config.yaml
n_layer: 8
d_model: 384
n_head: 3
n_kv_head: 3
head_dim: 128
d_mlp: 1536
vocab_size: 8192
activation: "squared_relu"
norm: "layernorm"
norm_place: "pre"
norm_eps: 1e-05
positions: "rope"
rope_base: 10000.0
rope_fraction: 1.0
qk_norm: true
attn_scale: 0.138
bias: "none"
tie_embeddings: true
parallel_block: false
extras: ["capped logits"]
init: "orth"
init_std_qkv: 0.0646
init_std_o: 0.0161
init_std_up: 0.0646
init_std_down: 0.00807
init_out_by_depth: true
optimizer: "adam_variant"
lr: 0.000788
beta1: 0.9
weight_decay: 0.16
lr_head: 0.0086
grad_clip: 1.0
warmup_steps: 372
schedule: "wsd"
decay_fraction: 0.893
decay_shape: "linear"
final_lr_fraction: 0.1
batch_tokens: [32768, 65536, 131072]
seq_len: 1024
doc_mask: true
train_tokens: 685800000
steps: 10664
dataset: "wikipedia_en"
Each number is 128 + 32 x the weight over its row's rms, rounded and kept within 0 to 255. Layers, rows and columns count from 0. Numbers have three digits each. The size before them is the row's rms in percent of the matrix's.

# layer 5 attention key, 384x384, rms 0.0594, rows 105-249, columns 192-287
103:128062062195092086152142140087123123094102063238074112148108111152159143177060156133110084137158185141105150132118115086120140130186056119140137103153057167099159158107157093120124137159047107125105129114104081094154177098136102103138101119162120208155109129172101159121142098113119124127
086:132126136166102088064054100070125135154094193130166089119088061108173110072184102114086105093119088142130055129151115142100129110096128126170120160084201142128125175062111177110106067140130115154135139141132131153120110119104131178118100096133152093150149128107125126118123073139117090124
115:180082124083141129102220089166132162119108136156139193059161152107144110155146130172124128095085092085163135118108107196185176089142124116170100129157136101154103111129088147105113139078144059078136187142120109161183165141145064192147142151141080103164146074118146169138096109134119064084
103:126088155131127132097083183115129155151137177117166136156074149142118168057104127101104121140171156124115105117087209093113163158082106168148187149176137132084127166113108171113170136110102158129054122127108117102073123117104106101206127166140077070114180163064116175107144191122140165152
097:134128093114157091095181125129092106102124210127082079090133138096071118110101141172125130132114068084153139124156112119183167145096117094140149101141094094092109090151171122139095134187147094136140112088127122152141069197152186111079177107123122154170144191118106094102135193099118136094
113:124137115123118125149136087118086139133151112127131138150203046070158106091137154175128153161139100190127097146115138118095132052090081133135102150125151161107100185125091132097126124113150127118162167122050135120154106081106148099134173136107057165140077120140092143133131083091121128149
113:120124083160117112142120083125170173066146121130074126143133127187192141153140125158166112142138133139098080125107120082157174150109126161104158093073136159119143149193144162104090158137138128143098117141144125122087123118095088159130112185151141186090123159113136104105141135119158112197
105:120160203137141176106178198143118113110159135146151091184162174171144102128117083106111143126158150117129102118157077065142151086131144078089156147219104143154066234124170149127104138127125125113091167200116133166080145136153078127139124144184088119191126158116118119191135130144106147172
105:155108129174154106106119146160148117118093161109130083155179157154107082147128185140123113176156169205060103156116107118117132067078118132088138137095174152118173115108155168142163149092091088141152132115149090083133160129113179152103070124152085111125107119106163135143151115112091034145
105:120116130105144097147159145099093161133135064148119086085142141115098131169115150142148139108038118080146096155135122138114151119139163167050125144134131094068132125104109147111097114127136110121082142117115140096138127169127193177107114129087105211131153087082142120148130127150147117208
103:129132180141129121113115089149095130118139154039143166203160112126124111139150166140117099123125141142137179111133168081110083101185129115141173137089147128168177098183123076163135131110102136143109103101164163121177110114115130109107120138095106142219129178121127080181096089108180088209
107:105150163076091114150157206178143124189130113185115187080109180150166096187154156117153154112136116114150105079156108140213151205112154136135164095154111143090130141179063132108113140159104096176182101149137129087151135084097164102114148108087133190104164131079106175098091091166123102140
099:105123072122133111179117089118110137047115132118093056107165046171091173127107175146195095094125133143119138121094105139121135134137103092193104097135089132160121129135128137158147146089085136143096135178165113131090155118099162082117190115129126089177166172139145145134175108124118176181
096:143132109197169118173137137152148124080105174113118150107114065217105145125114113116127069141130098197100128126166162085169077169162037163140104121164137144105144117132186134093181109140146103117097072094134169109111133138120122139111164115118177120171086113161148062112121186115099064133
081:143207115108099106138147111138121153162106131148098175061072120155101107205101128139085073137075085163133181081145112150173185171122185149128140090122137117077114085159135088157147128144123137116084124058141087128120152113131139117113124120147188190116120128129134070115087154153132158129
108:180144140104113044132099105125066161131098161123089093134116163135159177111103102174120135160087068121110139107150075127063094136136129140070115170112101114103139114133075132193053162083140129173168097125222085142151120131112145092136172131180170174081090050123136124109093123135077143157
102:173144157106114135116188114136079149094119147079146163115108111102107118055159122130137189126198163123116119157108117118105108180149144146147119159123113146164101139129204068131096127094065148206154118113098127150125101089122101115187138104160164134107133122150096185157153114091205139119
105:134117131110172121095176125126115172155143142118144139181111078125107131087078186154112167104127046123085159111158103153173183112127139118149100173072120088078160118175108110122121101141145135080129068117149119099172129091097135123141126121134104156113157103139084102112142089149142073134
101:144095081159097043176111122096165134144134165142109121095184061124133158203129145158132112116103131140114193130119141160167135139136128143064121161117102141116202148093110121125169125148210148134111106099096116148076168092144175179088171133138150121112166041133079164099137167137128091140
101:167135133137170133193077137118093103144103082128116084093154112125137088032087111207093074139110161091110106133133175134151129163106103208114100079111137155078168165088161141126139114164164163137076176175061173162066180138126174182108129114137076104087108141202044149064117119149118101082
105:123139111112084126111090167134050196125107115176144091163193125144159091112140147144140050154115095161073114228194188081183120162150070118115092138076163084075124128127066152078171119079133127098166113116131077108114132121100164111121157119156088153139101117133105154053124150126087106166
105:141157170112140158173153081154124112198119141132110166106095107139120187100121095156057096120090099134135140108154115159116179142148163146094121126124106102149073105134160142092122043136132152127179108157116129131117144105120163074093132122122147141139145156138138089052128193153064095136
109:095119096147127119155106139091108142088118071126131125064190129149148086122133078085134159150067130162095063150105094109124099107149107134161116145144151139123152106120116147073152137164125050106103164138127116102155093064183148129143096135099107159137069174111128130126197045095123140086
071:106117137110128118139100112108139123150170099139133136153148130106131140155110173105160141180148151072083096162080118187134180159130113090172157111153202099099093086150150089068135089072072103132023110162085115094175179111078169143110153126123079130125097217141154149129208106121158143118
300:097117130155123129135080121122116112117139082101105104148108124104110124114133144116099127162141196161032103148132119136105135107131104102129109082155168123124152148137161081111080137117097115129118131132079134115130134087104115102140180134161112077120109204164160129149164109115131144150
156:164147119132129118118188137118136141142137162154167159107152143149149143115108115161120117086107100103204169092131118129138105166144173166115157181085059137168090126106106166162169156104125163145150108112139103134124124164153119150107046114087166144121162074113106111117097131160138072109
077:128147153225128109171113114164167159094082096155079120133105108169081103177119111143092132177102159114092133181123124157128107100127168131088132151196144103069104159142150102143147140074069140101113093133151082084135172102124142146153114139121169156157160164121099139054170131164153143159
123:105091150113127120129083100139120132110139081074111117098098079093141128092123144076126083197150182178035103131111099142130118104102134128136119044145166137119170149139158092095123134084129138128091182160090098073118155071130136103143186147132142103128109218149144151116186139144144106133
084:197107148115207147157166145155129106159145130166129105089120141182109097174089201109102101070101084089169107135145174126151112152188137129147110196168094116154076137155046122140101075174158105122117101118138146137126140127124211151139119126077143166144149081118102112134105119138081098179
095:077107112083103181130124127152122158111129107162122147175140120126089116110098160121130106139138172128106109122134143140142111100124081085089119086142149129137120152135154112106097128080142127137136119134133156086152124089141144075130190155095115097131150142153151159119197065094151113170
098:193164152115100166160174088143164115164120194170229119164124107088144092116129104116189149110145083122161186146129150138127066183124127116122157069066126156159114091117110164108102121157136136170120124139193156168130092174184062137096133145107109128119140080067093131099054162121102094113
096:117138169137159151138045060149088165094141115160108116138097111145090101146090157118129119136114177160056104122139107141100124118137160088069153107131143102120113124179145052133127161115068086095116123117074123076117151106090143110139163071158168123119138233144131149172165140116139111158
104:098151143100155134138044103131097105131121079097070099187100155109094118163178133111134138173154220123078088120145131087117145078130061116108124142174160127095143129120160087119089120156134134107134122154084146157119145119106136111179150128157097103106153148167169155167156070108137135146
109:164151094107084130152183131153088156149116146120164132138124164137137114077125105161137147087099083198200133101153130155139145142145135126166183160102063133139129188144089114131171121174137125154128157133117145133118060150127145125150074107127148191119174123079089133158098183147133083115
087:120090116094073094131142089116155061160131119136147208151131175072143107145065114075128183133143125155159118134126086112128128139149116153145128136111059146186153104118146204153101148135096179163174135142069142091130164124105131149149102139101165143126122098098134102160143124138133195147
114:149107094114119144120160085112154155100109140113125175144112085123150168076073137074129056093118083117212165125114095146160133130111117151164153162081078096139132137125078138137186118122129191132158114091123119147121130106143153147101049100093157124156155105104072122142067154145106083103
077:160112140112136096116101107153106113124114058122083114135147148139158131162087182105111132170140118073149131130131150192107156102121107087125109118161129144112131099115087079094126135118114101110065123141137087096138182116094127140058107169166118170116116156169119133136103119123143116116
090:118127150127129096145108079140142157120160076145115058118156138124100100119121115121184095158169159161117073141200160139160158112158051138083141109195182165152076169130116111130137127114100103140102186156085140125107119119090160086113118124102051077120135143142123174095104158122099117135
116:181123134114160114135115091118118155182102147140124155118099111174125152157130143145117112141116101109213140110114163166135118185147139153092156126109044141119110175152116127145156132103146148121116133066141110145146109118166121166148108140117147182167150043132101112115112136117134135118
093:105146143110121079108139073124090138118094161110081150137096112098196114097089125103114069144161078114173181126112134117166168128142163179122181149077072088124074149104130154144155152084087160117101093083176106126181130159143137147150089145080130103157098161098136134114126124134151096073
102:131147133123158116086171132151105148102116150142196183163164157174132115097210114112120130143097098171205151101157100156091147173169182174123099188172114127138121139164102154126114130132134097112104169110152139105132128133154151167088106128121126139104171092112141108133089150180137128099
114:116119109105132129170103118118119115090136087109060122116117122101131148099143109125109101148114206145027112149117082125157149123099126119160118083145135134106135139114168102115122153123112098139102120151095164148105109122113048146142155092118135075120122213088164169204194128147162150113
082:069114172127060102124102082150130129149096107142122098187106182140103125176079190149125144102128076118140134139086169115169098142118186104115074096152156070149126129100163079137168145151047059117116052127078097108142112121138118114091156161159102149130141107113122128059138124156126166184
083:112133154059135177163142174105148143140119146161104099136177145145119070181126150139144152097151163103125129146128191164148166098137068141161101150123136139155142081130105161185168131081132089224122133154112095102111150098094125139165153095121110160162145158116086123164140087129131140160
110:133180130074089164137182124139050114105161161157159166181198128112089159131148098119113101128080060079224069110146158119160125150125088119136133128080096134097152114132117193165108127099127146133150154094180130160131087135150146180071040113137163176125135103179091145109084164105136086135
099:111144172099152141153110108179149114059171096105063089089094115115098089086106132143163178084169170125093106129087150194188149170154149075148118109225147160098172082111102105141092094118065096160102158120142148091089118069119081091144101108165138129115132158148169110134184084144201103117
105:130157154104141119143167096119092162152148188109135193151175159112134139117176097152098131081115027103177078127107131110135163139092151167103174127065118155079155158123083102144188126138173169138132111177167135170153124129195115168124133130086118170137124080116113142157068159146134138120
100:091187119155157127141082140037129111072153119123104107120107111056092121137178124142120133167115176153048103138161151113081127057095099083131105138119155145084131136140172098152139198091115108136115108114132142154153179101109117128176161109128063079131085153152164137151164100122180142114
099:121119120155146161115170092110163119104156150124206136144164119133161106139128140135147178118093144121179139165109154126141137088180154171132145139119108128088197140105067109128093064186147154191133097150125089151113137151128162148132077143110135165100136102106135090128128144125171114115
085:169145144060137161107141131132113134083097118188152180132155135130138161142095115070139128114095155108202144132124114113079171156153099128119168106162118157133188130102159145099182135104095127181159121176162093155102147103119076112144116203128086185132152118141145157137126111177196133097
107:101108141164118084171117133139122155103139102068113111140113123109088108081130104141089163142174182132045114097179127117120137101135124124139038120097141126164121154106129132117159105084136123118157145161082170097093117119110081088168159094190112121115094180112138163134143139112168146125
101:095105136187159158118162102130136117084098087127149093101087169123099070121184153138115141176111114124121124140100125085143164106097151078109119133157186121129177158145166097069092105177067113168130164124144134140154102073079085143123099089125096053079148122141159106110133174127120135180
089:096126141161103088177131166169103168107178104142142142147162115150125118163122174147149142120182084131125044163120103118114159145160159135118122122134119148107082155095070107194106132131097159125064157157074150102135117112121135094120126159134142178154097097088138147180150127131184158108
090:145073112201135084224126122128132135147091133135119114083105155142155153068139117153106158110114115151083117115078135138138105134125143161108123079163168086162135160090157084146201126153160106086114108117159137113107131118113160111119112150143020101148103173119110118151110158125122121118
090:124106038176141131183059103163144117170187134123169103114117144170148131081138123122149151106119113112150126063106161124110103107103110153091143094129132148097128148159146116141151110148098111125071081084117146136144146080099081133109169175094115138120158067066126111134166145176116141157
086:143092177118118074102126110145122116198130112133119191156106081066175206098160152114108130141126087139111142182119100110174090174095132165152104091036133107140143166049136146117121167175129151142128153193124131123152185137119135112167115117124124171110131137090107117132100091094129082055
090:117119122130120095116100105146110166154136070059108094122173165119131127186102084084119115151158158124083093154109094142118127101190200110097073086149133165184152086169107140147085109150111151159126108147092116059157146076152100152134163107169113111098129177168122206137183072087143145118
100:155114075123102127108084130137172119138138140124166147110117125094133145162073118154136163119114072076162171117157125166143129209142137071086158178136101149117102114164100153153142129142151163130143200091140110102141136177160144085102078125108157138148149042136069131161088123154160105138
091:097159124170192145176136158163182120135100155122106085155082135095079041159125106165092121179093118160116097140134140063082094111120169107185087098191116152117174073126098131129161119043142120093111130105137144128061163158112103107130128154147063119131131129163100137129174146125151174110
088:116116140049148134153154175146098150169105166112134095135105138165074143163091106109140104077116093100139160124094134158116150138113123082118202114061087140120101154106095147114147128150145114070184127125209118186154128141125178179131079090127164095141194188095128096102090138075125148208
093:087135135095136118124094071116134121101098117204127124165170168137099182126134186155133051146142131160109147172147091105069134131088119118160130082155155128115094077107134117084118155113107099125159104190165103165133137103188094208172198096155102184165090202115149138140164094160179207100
111:132154119145078112099120119125147147133132119174092104112165123159119118176121081098128114095149168150044092157110135134106095075104138125098094131122189134108093097082153097133152110118076097149118148182102107125113160079157089092147167191137070051122097214137145081155169178104168093143
094:108172124146060155160090110140118134130141145124174058132152102114132111139162152129122171133190136122106081084094162181132132096136129076124129146152199161135190137149084100137139113117167085147165150147075135139124141130114122101152092161165127152138147139149161145123135110108121167170
103:133112135184187163217143071122160167141123131098155134133064106145189150107102154131139140149104106130175123131129139189143087139111163104177132123086101142165082167132128130134098124131174161129123178144162079135105157124135102180126127200061178130113120124091118121071108158145105177057
106:151116121174119167148191135142130111126106100127126133078101096173172141082086152179146131134136098106184163074129168107180116171139165158102119145099052122159135082161134187094116139143124112081139106124112110138129146145104095154108125158061102154130156126086136159126150155215131153096
101:149104108140130096112170152119161101124147169130199189116124146140156130185153118114169154142093105117139186138156155128142157139153172146080148149105085121090113072141148210105130157116130136077113109082120105160104120155142115153112125140176159165175142106142091150142123148111093109063
097:167101123125126165080081121141138157098182117054170044188112135138157118194101110107139176133122137043111164182112158102094122112113151081149119081155139107120137110144068051144074129157095097136120136121108113129149197164112177080147171097115094107117200187167106100137114123178115089168
092:148135144089196101176140087150115141096098101145160104161148131131107109144071183159079123154143064124157126133163141169145132154119127108095118151104061097180143095154091147156132139114177138124133132080127131122129173100164169178129082124114151140109201053119144135167137185134124091106
120:081175116095115104116147163133140138144139170105198164153158123188138143124113112142116110121108105076193131097114138122099138158138191149089167210123092152151084119157085187129110125125145157142130100148153083128137134156160129123118106069104154153100162083119083121102105156161110119105
098:139151148114126093078158068122122182154180153173169175094120124130138141095127124155110109122128077152178155082111152131116116138192137107107121108120125146161151098099108137120135137135172074139137138114195141130124101133138158162087128153095113168164119073117093066153135102151123112167
103:125120120124118094140103099143091159158115181109171132109075098148183142105072092091146085110107135090133171172119086174123095138124143166097157083161105081126125146108074131142157103100164131082137176119137145116192095169137153168109049113121178178150120086120078129100095080126140084124
099:116140163085137072128119153176155102148091182105161176151089114144119126105146162107145109139110063100160122143111134148169081148116144089191158155091076178140093127105128149154133129115165169144201121117191124163111196138124164154089126102097152145105175101078121098154089141126163134104
083:130116097145101107108107108104144112091075113081075126106098147145133113147097127098174125136107174113062112142150122128108135107096075094118090135093163134105107101099120111084157088131097076085088097153063161099072135139106079172148142122162113118117124177080176116107147144118159102108
081:117216116152138070086070160133101135179124122128147112122151146105151093133134150042134150163082067113180080206156129099106147098142140098103131148134120148117160161106165104116155113112138103201138130182117159078105115194106152118134119132130089103088159158132106138156108136093111164234
106:114105160138087170118100112152119115126124119169117065164115155085117088100168073123134136175130081153083155144146100151163115146152134143131113080182152063090132189201174101080139169137102104133105090133156149133159163141103127072103137129178070116107129151112155110112117132117112170150
106:067140144118135134145082114157110121077187133111107094127163113081116085093085132170141148143141165139037099094119171102121175112066143062161123124138137151113129144088159120117187156157139092122175122079045133125083096112078125118131139143158101100130134154094098183101173036094116114093
113:151122184123134130138072136150126134123168137118110104142167125150113097147132123146126117168110182126058080132136129103127134136148115115111093087139187140075176126152154088132097159117124103172147097141099131137100151125103105082166169101129136102099089198153133143121156097172177097137
085:098125143146105092181122103189132134122079142116132125186162144131189134134134095193177157159126112092194130124121108121124070152114179169083128113115081125082143094104065124136144119130144119174156076122142161151095090115100118134131129154172107161110092094150120135115092086130133189127
092:146179096120152154082124202095076133152194074127175152108137146121122130104158136075113146154137057159117108187145175119145143129086105142134094160086121134081113139068119137151117108132176172185097121087154154121178070101153095108128138160183139127174149132121134205113149164143122042187
095:121127117120081116089192159138124141171160077116125161135088134112115118122134093120173152136125106155064096083177076118127133112075067066173099124119054173078161094091125166147132107221106130173152134174079124198085068104129057071135089142139055080146178163117145146134107091138154105148
112:173140166134131158122107124132141110123117112169071125136159080136138117190143109073120116160113196169056098138122146076114170112098092155117097141165154140124105173156163120133104138121128099152118141106160130125097155080152176089131180146185101111078104139119173112132149172146143099169
084:103045128157209099087136108154133120152148194136113110080174167131110135155078165106126148165121189138120155132097141168173119096125057081111098052079142129102107072161109127170155178072149111153140131135103177084130127075109103136155069125139085137137127182085107126138149131152175084173
110:099152106124118123162114139114099134134136125087142128132146144068142111071136123105132136180132142152089142179142110148100120084140151102145138064121190126129149112112127103074118136089142126095108144126108169116088101132130077124152151102146107113109107212070126148099151129088117133153
090:125196150091165161120133138141204141165125142095090093101097131114120125171114086108133117131145090135175177104161150119094146072140098171087145119073144074129151107079093126131135153172049191215118113117119186138092138119096175154120121155120106115106166117097143120117093054117106127164
093:186196163159111153113168116123113154153162186157153132095149108129098123108083137143130118142106087098162158183081127158125157169125146099113155194098065158155092147127111148124160181156147132164108171135213158126136174129132139145142086117125161140130130066125144116174127132144125131136
089:080092128096103036122148158096097133163084076086087087157152092092138149139086047162161125144166107117079128170189093117143145129085135147183125075162103139090172118148109108123075096138077131156125157142123131097177148160157129092112124132110065173085094112128156089183077154114148153043
090:144122136164111155134129121136171145181151115114144159123173121090145109101150061179165079077104096148137110135154125053171116098062181105098104110193135135165128121171161153072103147117092126138146157115160193144165146164080055136074137115097155146167121100118157145073135112159127126083
092:081119135107162059159129205110105165178172169114111155051094077188127118175098125165168127135058104096153148132150069166083129176097143134114212161123120150149130146135107163122174123118136162109107152116185114140149121222133120161166108122115127176169126090143176149110123126040143111103
080:151116136152134185073129143092073142179101104077152062183120106176145136160123131112110060165125152109082121148145140148138121146161199185104174137127132121145153163128132123132148161107125137111106089192119137064122221193135048150116160111111174204128095105109108136144165099167157079091
087:071087127173167135155101114170198122119095165164114177180120174106107116106161109094137131110122142173131163099213078156174120180094100086139113147097172096094169114112135098126152077153119112078183078133119145163115138153113160130128127162129144159146095077110141090158181208171118133154
093:085099189111138135183077122070100165205120167121078185078077101128167199085140169145108113178150141079098167110129161102143116173188139120169114062114170090074162147125191126087180143191124138072175179101138123106100126118125111118129118166169165130129078147148135179071116146141120133154
090:143152110116119124107152099121132109115134134176112143132144144167130131105100069129156098122088127128166172108144138094151064119100098172157067199121122155144109095174206138115142108131160184164107105123070166128108151160073122119117133138166046114123105112098147147130132149104114140045
091:165094138106122148120140100196094103118098119139135136115149117082157154181155144127145072022071165069107165147125115155086178159127157123105101104140098116194120151059114087127158101154105151104078160071138136126161122072100080125124171113195119121147066112133119148127080127186120172134
088:182144085173147138154101182121103139099100113116166119101141149077132041138115192102132155148127142087128141162109161135109141136120118122157124125121116108157159125100103146141154110147200112149161197124104137122176077071048168112146177109138088130100081121075111182087117145147174145109
102:138132168114118128160114122108106125149134076103113078112137108137108125120187150135150200119104166099085096116121144141119150102128153139145088144122165141100147100140152061125095138145039087167083147143033140144124074166114073104140185197185152122159102196137157155113205066111149092126
085:135123190109098166130112177090155107169161121147068102111161171114111146136142106131130105129167185170097116116134161057156123125097074087175110137129199126142133088070207108093144183203084123140087130156132147085120054109141143129182149126164121090080114173144084119147151145139154113148
162:129095180107087125149097139111106131087170095123101121111146096139129114158167175129120113129177206177056117155170129117137180098154144102120112090179164134117136129116166109105144108128114126136124159146083119152126121074149098121130163124177125078127099193158135121127168126125129136152
099:160139102164165101020137113177118143101111160099084131114140149142108155171120111147101103166177160132103096100136132207163161093175132142140164105080122123179137017164117114159121137121199137136126147139158141136118117159151106171092147139110163096192119112163127097149105165186155138128
086:091185182129089090117158165112117123127055144138144134130095153102119151196134064155160141056175117118148125042086131105138099147155104127113122109101106120130094106159106126099092157111158094065133144089117134121125143147154101108096173166169127164123159070134148118091141180130145134094
088:123125135156123124106108144122153101119129102153157183176136135117085158136080163194160090080167066120189117104117191199175064152156161169174164160147146107082106149049120140131095164138135078137129109125128168117108111143054156070144081134143153126148121081201138099178082125180108143141
089:091117074142151072117218106113119086128136157109145139146137174162144146130137169157160085100085120156144139107159192156114147101202125136146129131120134089131079104148153176106189115095129131140124101105099118171096173170166138169113104072097123178081136146129151129140100148140124078087
100:180111175143164161105152130117137120160110201147185180154143149157134097112106153119148124083156134131149134069140100103147036109084100111129076152139121096146123116161114180164161172119195108058117152142158116095090142156228119099080121146132120124147143100128136139102132118157084173074
084:151104150178200069116131125102154100127090156161138100133096123180091155097137110129184058128155144072118139138174077094142110109086139152137124126064138129172093128078112163070124187138164112101090111113121101127111138162115158127120161158119126142115127142158110110063101143081084161128
092:115071089117096163173090068180124080086162086108131065172113104147089137121102178104111125158189147114137091118148133101102118127138117092097100112138121131085101134142214082140117127073079103149135178107097112149141110071139177094118150117104183100083129142135147141130141098154080108105
100:128128108149152128136155113145144177070119145139077154156143187187150143129140129151130144153120092129148114157112174129164099144149140164135101165127104135079134104109108138192126097051105126129120084057149108113148089170147172123063085167093088128149142141100125088093133161130126146069
092:168127133105136161119115110113159069164087097153114163106143113124171124073107057090084106115120119139078168131167111076161137135089177149204107172180127103150088115147153096086076185143116182181111116126174096083111110094107141163112144147119069125142075131097131144137120161104113187076
095:158146109132140101142175157114084128129149120151128141157138191088150097138121076127092144134100156130138137171109141136139151124117113159082139162032137180087075177160084177136147131148190131183154097170162070160122057131160120144160122072178137153126107102164073129153088135149131104143
092:174110069100095146132165153122051083144102117184134100124127102153146102140138094147160124052125150103067106116154130102110186130186149058126107115155137120096136064177112192072125114142112119135140167145146099136162152082103090121139173120102131111089042140125175133175130140140130228126
104:136129128157130131149126130135132148148153100108135054121116120088150109064171094101155133148087123093114126171118089146102155122119070143169115117139153115134156110121133097093105115085069162175118159103130107126129142092107133153140122102230094099126120167188165164162153149119093142141
091:132116121133128136139099128153123137071142152084216162068139110096085130114151163078194094094101142120173166096115113247099102145119157120195111121164090151146095163173083172088114114082128105127173140117133090095154124172161129119151120089066072078167140144122118165167152074099106146124
082:094123103065174113094169124165185170172107097106149149069199113165133134171092107131099090168082098116095086094105170095146116153140106071117069124141132125103137134128149142127156163137201140129113124136164172145122124162112073090102059133121133150102126141149151107047114111141125116145
083:119105115143119125189079122157155135141179081141076159145152140120115156085128097113107133149111183118099140156111087147120143180142089146112115140163147083106154126142134079110139129089068139172069099113126136216104111124150098134111150112131131089116118201126128078116142121169141205121
082:161109189154110120112117156087113119147158148139211110132117181146171160152156140157180121125109111086139097123177124150112133175151177109130135108149108138147146083134074140102114158119112135096140112101094127118140080103117145107135037088032187088146090135138090166145091136154125134137
097:119113124110102107155126162102144118157165112135095124169187181128120148092105124180118160096157138179100163078138094097133142165093103125122138139167167156125169135098160147062146100147134120135144129176086124109137082087126128123149164153135155072177113109127110121092154139122105168134
094:119143130168112178143082128166119143152136109088113126134174100124196092127139084068105139123128185115088094134169138198134190125129162146136166197137160149126129177125083067129105122122127041135081112103192098174148122143109080120139092155155121060102070131106116100103135115170093142149
093:111097147177189107126151106152137107154099131093206108141063130049147141121118113179120153157132154117141071149143090122145124167130112086106119144118099148160134170125112165172081126152122089126160121075127076105167174150121119123137163107114104111101160111165132077134110144111127103170
092:108131139121169159126128147107150111079118137142121140146119174135102136103089091151116117105087135131099153115162145172105145149135146093178144151118116079097074135137141091102126143191101155084070097120141187196170163120129113096174057146128126106163128120147115139152132185163143207102
099:137163072139203135141152185098079121126147084111108115133134067120168137105117152139090160106146033152126150152125121127156151164115107136134139157068126127191114100139127208129185077132148232121119145096146124116139119080095089166132102097138114080174137101076126159202141113152147188092
093:183115093115096146166118186107084168125159100087096096091113142139143085159137157118127084162164155130115105154123164130073159094147097133154150128159121121119115161074111107124110196134150094131119095160063100116155109119120153091165140074073084128120093203146094120174155132152125144141
095:191115123083116119115102087116148131186096114172175148154112135176169083192188080128068105128096128144136137097081147135055103165154044096139138124107104138105159155182090083099182173127153131150136106152144095178163095061124095149160134127130125132168156098135080164151108145069135133110
089:104133149084134119120101131130136142091185117080127142118069084122165123150142084153182098141151187062109128142188117133126106160134115111065135111054128079138077106103157145179111213132081138154160109090153137157120083148139131112169108098176136078157178117121114153130151072123140135189
108:058115120118126109137099101143107132128109164135134160153070177143079137140102166133147178126161072108186128118130089139190101158110177169102111087078069123151140056115144196141119123168164165081096161086162128115114190153115114193148071131104169121159155077118152075142131120121138115147
089:111102123097142051102150178109138107159149102151085078054154106159117180099129092170098104094092096140138164153130156069146139046077127113136115137141119102169066148148125116153175054131093164140110190146188073158135121135121079136132135147136145114139186099137101130120109126155132128050
092:190142130070113059151146157137100127072156208146177153117110087151135110098136217151126147092110116083131110107109141114162060075142129169150120183076066129090091149079141147135113190133082099145175106136192123145209158186068144105129073139132217147110163109100112120126100104200132085107
085:158162118153117126169118118170164128164169181125078120131120089144145140137151133057151084120140142158077145137106169131099145100091144150127110061056183117146102119141108139120089117150149153115151134158197087212097137069095086086147173123090153134150094129117157121110203120193080168165
086:155172141123129109135080106132148193064119136120134121112092141163115127148146137169118152088167121096230112105132139153121176097077094092138155186131093136216151063155123166127137165120202116097173151098125118177123123168119141148037103122045106118167173093133118130100100152063105161122
089:093121144160138154092118078151166145180147096113081136105116142150119092164212156164136145144138172136085141189129129163106144141189164137190123153106180141118154123145064167146074195125074107051109176122074129183153118116116135153144108141164132121098058179162134159175137112136105131196
090:103092112132137138145112127138176086091148123132136107073113131132146132081179159144129117129163064149141221094131150117149056098129100158122056184156130112128130063153110130104192081114116164105127097088167106096122114175133125161117083111109115180152119116045130073078173107121120149102
087:111120131139148151105043152079112120191177119112145105106135141094131119093119140117108117131143128094086118161159190137096140115101167087075095053112144078145167157097083123162097069056137089125083132143121201170158094112106067108135130061159177164123117101110204141137138143177049130092
088:109138142176096100159132184139091103186078092129094071111120136115194064081121143141105147144058161132118111120154101086142188107100129136164168106124166127111081160090150074111128145153140142140123185143087126120067107129091148092168106088096116113103105209070041091078112176140083117188
093:164171128110103122171137110051140111089118148138123214193165145140123124139111155124156120094160103105124149109154104150138091094086165109132127121137164063166107179132158146163137161156135134069159124148154125070177084156182126132180108091047123197128127145098116130141140174103091138069
097:110070128166106102124103099137124123130106122134166101130104127187090119119121143123090147182149129118090100121118115136134152137168100111084164130153175167111126164158156122138109157148048115146125114187093181102152136134083099102126093119139148126101162098059156084126122083195085111162
086:133136137167192158143196064129104079150127131090137118095101115160186207070102132098143144183114123148077164161146198182167130114161139087154144125120123077083085163134075098101192099083180138115120113148138117102085112154101189086146165124096123111128136133147103063196170142127111086137
091:139124105187124141180128180115104163156085157107094153181146207100113091111108181150122128124104113123141116099125144167087167146155096101170110181160133140114087125102121129159113133126177109121169136087139116124125154075084159128079024123177151147091201105168107121139135163148117149150
095:190120140129115136126146124110137180129134132095147129112135148148120095128136171088048194127158104156099099129125132131162129095178164140085143119160136177178106147161160122100095113090124083153108151104089133137115146049107052092121136088160155103089106138161137153073142057091121108170
085:081065065105103137116125061101153148187154161127134097108096119163128171155120117092148074114090189136127051132104120125117154129118127134085135108163138183153106162150132140123063176119140167129115117086084215102134110186142079150146157153108186099128115114142089116135171156176148097147
094:099174118116095124142192142120155134118158117167199141178129159150118146155106118134139104110113072146124071085170135132121141100076089140138172188137144148125110123066102111185127136097130127132141147051151111178154114135100162050114122120160122194113149134112126160110127170174109098077
100:106128116180117068109107116206136155115159094099097052173147147054143156084153152151103145140174160114124088161142115111112145104168098088111102080165159086101088165131120109159140123135101090141101173106066186160140099130143105081116143134144123115126118143120134112099139151071105168153
104:132184129116147152128176156163142148181093147142126180132107152163132129142122134127121168099056103128150158058120080121097084144085126144147128140108151109128114147128112135112203083092196152122102068158164137101193139140124039187102104147061103125190143107105145118140110135131155112079
088:165127154102075100121155093137092184151145175149102102155179103079100115100105144164134153110130081076211126138104108077167084121138094052188099115146083139153110130110116131123101145136159131098152164133143150166106117162181145103176158113071129115153128131154080199135098107151201193113
110:113095123148129142155091155078129164094145109138114052129156114139136055126138115106104152175112142112039130207202138120127113153140157114145101063178163139058123157127084153116087090138105155108080106115096136130138080104083111128126152116221179130137134132095138139110124132113153133153
098:120109105163117136102127143111152158149106138159123152130124137180116095162120097104129194088138124201102140118087073160114103151120199103128159121106121127131115145094130131140116147194180052107129163194156159110174156122174171146136160145081107191135194125083112124148088171107143132118
092:123143147189107168160092149154139151118063107144147116134181094121130134117190146173109117164108192162107131116144168082080166101097080145071129072129149137135133096090157143164104154095134177100107109097070117169125077110064143111132150121116136137116122145158130115077173193132115196138
090:123105126158169113092108073167119197144160138142087115098096143100135175137137150194163072102018133125122119165169137149137040161147122161143164137110084137182075110164174096125079149127163121134113149165145136102162127129137111120115118112163077120147137146134154136149086160151149151115
093:120073101164132170102136080083126096115159124122131151118151067134132134132121181081117119112161164133156195110129135105129083159083103159162070163140126115130090165107143124161104084072147113157056084114103104113152185116168110193072137128118067099113087133077201109106123129077153110102